Weights of a small transformer language model.
Architecture: RMSNorm before each block, learned and rotary positions, no biases in attention or MLP, untied embeddings, normalized queries and keys.
Each number is 200 + 40 x the weight over its row's rms, rounded and kept within 0 to 999. Layers, rows and columns count from 0. The size before them is the row's rms in percent of the matrix's.

# up: layer 5 MLP up, 512x128, rms 0.17, rows 264-288, columns 0-63
# down: layer 5 MLP down (transposed), 512x128, rms 0.116, rows 264-287, columns 0-63
up264,097,338,270,171,185,191,203,224,258,120,219,172,167,223,172,202,161,204,242,256,216,147,217,193,236,111,253,236,245,183,221,271,200,211,191,293,152,227,255,218,169,158,129,288,208,184,191,181,197,195,155,203,178,233,189,158,133,159,227,224,244,203,217,195,211
down264,102,222,236,256,293,182,211,203,205,208,185,158,225,130,207,210,183,197,227,175,200,234,226,137,116,196,255,196,162,190,175,220,227,259,237,159,201,262,163,190,173,197,203,142,234,164,270,175,151,275,202,268,260,225,230,174,182,194,213,218,188,195,206,167,215
up265,110,216,198,231,152,223,222,169,208,151,200,199,221,138,209,174,227,180,184,277,179,186,136,162,231,227,175,225,222,104,240,196,162,176,223,164,267,199,203,303,180,160,199,187,182,168,224,234,180,282,189,152,140,280,162,262,234,230,225,193,215,156,175,173,254
down265,102,205,228,187,222,188,206,219,273,248,132,217,168,151,195,231,231,246,187,196,266,224,278,196,242,138,204,261,214,243,175,196,224,187,271,204,159,198,125,159,212,264,164,170,249,149,188,229,180,183,243,217,250,186,197,178,183,208,270,261,255,236,223,190,196
up266,098,211,247,180,143,227,181,262,240,159,194,220,185,251,211,197,257,215,132,204,267,223,188,153,178,184,267,206,239,189,260,170,248,176,217,226,154,219,176,183,110,217,242,185,150,209,120,233,292,193,163,307,154,211,246,198,214,173,209,197,169,211,156,158,195
down266,099,237,257,204,173,128,185,194,154,184,132,223,201,229,256,172,140,234,125,232,219,277,185,199,116,108,153,214,215,182,273,163,194,194,210,250,171,170,223,239,235,181,203,143,238,203,205,118,111,132,204,134,187,163,231,203,157,194,154,236,160,230,179,218,231
up267,109,181,255,173,169,145,176,211,157,175,189,217,140,190,207,248,299,198,215,224,170,149,200,204,196,238,247,245,153,132,195,206,230,259,248,208,172,211,258,179,205,187,148,238,218,239,229,175,184,181,244,234,197,205,258,235,212,151,175,168,79,158,215,159,197
down267,099,174,215,224,158,172,238,267,260,178,243,207,208,214,271,197,187,156,207,198,250,208,216,172,172,236,271,165,176,141,251,202,189,208,175,189,84,182,251,208,220,207,287,167,255,179,229,200,172,218,259,218,213,197,195,252,185,219,229,226,232,175,182,177,206
up268,112,154,204,174,224,164,154,197,212,249,144,191,211,148,140,187,149,180,170,186,191,173,255,239,258,173,207,208,237,171,151,227,260,213,141,168,213,120,121,163,172,249,201,177,182,251,186,167,221,227,212,273,233,207,218,218,254,169,138,249,192,123,245,205,193
down268,112,155,227,264,273,204,237,168,265,234,228,163,265,206,110,125,156,212,182,233,194,161,205,94,227,220,179,176,202,195,234,192,200,157,258,269,267,206,202,216,156,119,189,211,228,216,132,237,235,190,122,165,174,226,181,243,165,273,199,190,227,174,249,236,200
up269,091,172,147,200,192,281,203,153,179,183,153,211,187,211,241,243,171,162,173,245,182,186,173,181,162,220,254,241,219,266,225,199,218,217,195,257,220,234,115,194,197,197,180,214,256,222,243,200,195,127,244,220,240,243,155,118,197,168,97,267,205,172,153,134,311
down269,096,146,202,167,200,205,300,208,216,167,282,222,134,176,233,237,210,223,231,216,137,259,190,191,251,281,106,214,178,182,181,216,194,184,240,238,214,159,192,154,202,250,214,146,268,201,217,197,244,197,215,197,233,149,210,187,195,240,199,205,176,157,126,155,247
up270,087,265,233,219,248,230,163,151,128,225,187,214,271,243,190,219,266,125,172,227,188,231,126,179,100,235,233,191,160,185,214,190,220,190,166,158,218,229,178,228,191,246,232,184,188,216,217,194,206,232,248,316,137,232,196,230,246,166,227,178,187,136,155,238,124
down270,086,190,174,168,158,210,226,259,165,184,229,215,193,195,199,164,236,289,210,160,158,134,282,202,275,157,207,224,313,151,173,189,164,191,220,193,250,245,175,199,206,275,204,173,141,171,261,165,210,229,170,184,238,170,170,210,168,163,169,223,114,225,224,151,199
up271,102,220,186,222,163,267,183,173,175,186,161,261,240,181,215,249,183,100,201,95,249,204,293,205,200,210,156,197,280,183,163,270,157,248,136,227,165,230,226,220,246,252,184,201,199,177,244,156,225,200,174,163,146,158,193,197,239,250,261,161,154,137,122,191,274
down271,093,200,150,158,206,228,192,200,216,149,246,237,194,221,215,334,215,198,199,202,142,209,193,189,222,164,235,216,169,196,259,154,186,201,200,211,293,205,228,181,191,171,191,199,247,240,151,242,145,164,265,172,112,184,208,197,163,202,159,147,251,225,210,204,113
up272,095,303,236,207,246,241,225,173,206,255,190,163,259,201,234,125,215,179,204,161,192,189,211,171,214,211,159,183,159,232,173,162,202,213,208,184,212,210,223,167,265,128,235,252,181,137,234,247,203,261,243,194,262,249,162,197,140,186,187,200,205,271,163,205,182
down272,090,188,155,196,101,301,219,178,198,230,277,250,240,206,252,256,194,210,184,209,186,200,170,256,192,186,207,191,222,157,211,238,222,180,180,127,292,167,198,254,174,219,215,117,175,186,138,170,193,197,92,211,161,170,254,158,201,223,227,211,223,173,193,213,137
up273,084,195,206,173,216,199,252,157,269,251,130,123,224,176,238,194,179,200,236,169,133,144,238,245,194,228,208,235,251,201,175,245,194,277,134,256,262,209,221,214,205,210,141,175,250,224,218,193,179,175,174,231,210,256,141,253,227,226,213,178,181,172,222,137,205
down273,079,200,214,251,279,210,225,154,232,172,198,213,154,179,191,184,204,213,224,192,217,297,163,208,241,198,227,192,239,193,262,279,184,192,156,206,176,190,112,234,173,193,197,206,173,199,234,149,170,158,211,143,273,181,188,158,129,172,239,201,184,198,165,179,217
up274,107,250,222,124,182,252,152,254,176,164,200,192,160,188,199,127,191,179,246,229,212,123,119,192,223,237,214,204,212,229,139,182,151,215,201,217,216,131,158,251,201,159,119,165,253,182,195,228,210,231,247,143,254,123,123,240,267,224,228,265,142,152,224,206,242
down274,093,233,196,207,175,205,204,221,158,173,286,237,212,216,301,206,163,181,185,199,205,114,117,209,266,157,130,215,143,225,206,169,154,163,185,138,178,259,241,179,212,173,174,209,130,181,201,97,178,241,199,188,228,199,169,118,221,237,228,143,212,152,226,198,180
up275,095,142,198,174,223,196,188,177,208,208,301,82,138,183,243,240,152,139,195,194,235,274,169,250,166,263,201,220,237,172,226,277,164,222,176,175,285,215,160,234,176,206,195,180,165,166,218,225,139,169,203,234,155,213,158,182,215,196,206,216,210,219,181,196,263
down275,104,149,196,223,250,181,265,138,221,209,176,215,205,183,184,218,195,206,190,224,211,289,178,257,196,235,228,195,275,205,162,277,149,166,259,190,223,249,261,186,238,115,113,188,198,189,264,238,223,236,234,161,155,195,186,146,260,154,214,158,269,257,204,177,130
up276,104,156,234,182,201,160,234,169,173,195,159,203,264,307,208,213,271,156,254,196,164,189,207,203,131,245,180,178,248,211,137,193,185,196,202,155,237,259,149,226,234,181,192,188,185,161,221,190,180,284,161,183,162,281,183,176,120,213,181,131,176,190,170,198,265
down276,104,139,268,222,173,214,200,172,201,114,318,174,230,136,195,176,138,202,174,222,212,201,186,186,167,93,167,219,133,148,175,142,208,125,246,165,197,245,184,216,231,248,235,219,172,153,211,208,173,248,257,229,224,218,147,155,212,199,194,140,200,173,271,207,178
up277,102,164,196,109,207,149,200,163,162,268,245,220,267,176,208,231,168,190,176,201,166,134,180,224,266,211,170,187,266,170,217,188,242,236,228,170,212,200,142,124,195,209,190,213,220,177,184,138,167,188,230,262,238,244,116,222,220,220,226,179,195,125,200,184,286
down277,099,310,197,199,260,154,206,258,186,177,218,185,135,248,184,195,216,170,156,210,158,198,213,164,188,158,184,167,160,231,194,171,182,177,241,210,119,276,216,186,240,178,303,226,253,203,194,213,233,185,222,273,160,213,207,250,175,207,193,152,179,208,178,162,172
up278,104,160,245,229,154,187,168,186,259,196,227,213,161,118,158,86,253,146,220,127,161,187,124,175,183,230,194,146,220,170,204,209,179,206,185,188,217,200,210,177,197,240,223,192,163,191,200,198,142,150,230,153,222,170,194,227,191,214,225,242,204,288,186,155,249
down278,104,182,194,281,299,159,205,152,206,233,217,159,159,238,234,234,146,167,201,203,203,193,231,176,238,123,283,231,233,204,144,258,243,156,211,259,187,272,229,288,190,201,165,183,149,203,176,139,156,158,207,174,165,191,202,121,175,249,142,195,227,198,206,251,231
up279,095,195,186,209,250,170,252,247,168,224,214,198,186,272,172,112,162,230,238,177,200,252,259,185,214,199,206,200,168,133,199,193,136,260,132,142,237,246,182,198,191,198,178,271,234,114,162,166,230,110,223,189,239,287,155,273,204,281,194,243,190,203,225,259,226
down279,110,211,211,180,151,221,168,156,187,242,226,193,198,213,263,232,180,199,213,162,236,217,167,245,88,137,192,264,144,235,282,205,188,225,220,175,186,210,245,231,209,224,220,199,180,213,188,236,211,132,228,190,131,202,188,145,273,179,173,157,185,138,145,183,249
up280,099,226,226,253,215,233,160,166,208,191,138,164,121,239,222,251,136,221,220,171,206,281,279,190,150,175,240,199,221,239,217,202,215,250,235,243,206,180,82,183,210,166,213,275,191,229,184,209,233,188,160,221,208,213,236,202,180,192,170,180,167,213,224,264,294
down280,101,191,166,172,194,125,244,171,140,172,313,220,231,209,152,152,264,197,179,256,107,155,188,189,252,189,200,146,213,215,205,172,247,199,197,246,242,235,238,256,212,224,112,157,117,249,251,220,156,206,234,208,250,145,126,167,236,220,244,204,238,197,202,200,216
up281,109,220,176,223,200,190,258,131,186,201,232,176,265,231,179,119,234,176,140,166,182,214,196,230,175,184,202,197,209,167,231,244,223,201,186,109,141,209,149,162,311,173,154,221,181,174,231,144,207,146,130,193,175,270,212,167,225,253,162,194,273,201,123,195,193
down281,103,146,181,220,205,137,148,222,169,207,159,252,97,169,159,220,161,200,251,224,203,242,169,218,241,142,187,128,177,253,193,108,182,244,215,215,205,166,201,194,159,238,252,141,116,208,126,195,150,241,231,197,246,129,177,125,226,236,180,157,169,135,165,223,190
up282,096,189,192,229,172,202,230,190,245,161,217,172,257,232,131,205,195,146,146,171,180,191,268,203,251,171,180,208,219,215,181,152,192,177,245,219,156,196,195,192,167,180,222,279,302,183,235,220,267,194,270,180,235,204,194,212,217,133,183,194,191,222,218,199,212
down282,100,221,245,261,129,274,212,251,191,246,224,181,164,166,217,155,190,167,197,198,221,199,215,136,173,267,225,218,210,166,203,179,154,213,169,189,173,210,228,136,184,141,224,191,124,247,137,242,245,259,154,266,167,236,189,176,215,265,222,271,146,155,224,207,188
up283,092,153,255,188,194,219,149,238,122,185,172,242,174,176,265,215,218,106,141,247,180,231,174,140,122,185,208,211,266,182,136,221,201,218,214,174,141,225,206,175,163,192,298,210,199,160,207,145,232,191,147,247,278,192,196,230,150,203,158,224,199,126,182,196,193
down283,098,197,231,191,135,154,219,115,160,250,254,202,230,205,227,192,154,237,202,142,180,200,187,223,178,174,158,183,199,221,245,189,239,159,242,221,211,207,223,262,172,235,283,200,272,254,136,208,131,96,179,217,127,239,191,161,251,280,211,187,145,211,250,116,207
up284,085,180,123,185,168,153,229,151,233,176,159,148,171,218,158,189,215,168,225,119,194,219,251,175,176,256,188,195,249,185,188,181,225,255,166,192,190,186,283,184,232,253,253,217,133,173,136,178,183,211,165,144,271,213,211,135,154,137,189,228,176,171,207,164,220
down284,097,163,229,181,261,228,222,205,224,191,153,189,169,210,232,221,195,285,211,243,217,252,204,224,160,214,240,194,205,196,233,169,153,233,210,172,235,173,275,126,211,268,200,190,198,191,175,110,215,194,209,186,269,194,153,139,150,223,214,120,206,143,161,204,171
up285,104,211,234,163,192,218,223,229,197,214,253,215,182,235,195,150,196,249,202,293,193,194,194,194,210,128,253,154,154,204,201,153,200,254,157,103,266,208,178,208,234,190,220,216,248,190,223,203,119,182,173,215,210,194,207,198,109,214,132,240,156,196,169,215,237
down285,110,176,176,253,173,221,81,246,111,142,197,187,177,260,193,213,167,295,215,121,177,200,251,192,203,169,180,214,185,154,271,217,183,244,206,247,157,272,259,133,195,218,194,211,165,223,182,244,186,167,161,209,217,117,231,178,231,211,196,250,221,242,102,100,204
up286,106,228,171,158,129,222,129,220,164,193,236,222,140,177,163,207,187,125,128,194,205,228,188,215,230,227,211,184,167,213,116,256,215,230,276,226,192,176,248,191,218,128,156,175,251,213,231,188,146,162,245,190,199,202,293,247,124,191,238,177,225,237,239,208,218
down286,103,195,230,193,206,190,192,189,235,211,166,155,168,196,128,179,195,261,235,266,229,181,205,239,299,185,175,123,185,208,224,264,267,233,248,229,218,197,134,209,315,216,271,236,180,258,188,253,201,120,201,198,154,216,137,194,278,212,177,192,154,224,214,194,166
up287,107,208,188,151,168,162,180,261,196,163,228,210,177,156,188,179,237,159,239,191,214,250,94,155,133,232,251,203,136,141,199,207,276,202,226,180,269,204,247,261,239,144,189,188,178,243,277,195,196,249,191,211,186,223,221,264,215,279,213,158,166,235,174,218,243
down287,104,160,266,174,174,198,235,187,151,212,215,298,169,201,199,175,186,169,249,207,214,126,264,208,243,233,232,241,205,225,154,201,159,172,128,231,234,268,194,218,213,209,197,187,168,172,158,208,183,154,201,168,188,183,210,239,148,178,204,212,139,157,193,297,178
up288,094,208,202,239,273,232,215,304,246,269,214,195,135,209,233,172,172,123,188,189,142,134,213,263,228,259,192,202,176,208,174,221,221,221,174,228,229,216,230,214,289,149,208,250,215,251,174,222,276,207,182,185,237,215,129,225,181,227,224,230,97,178,170,133,148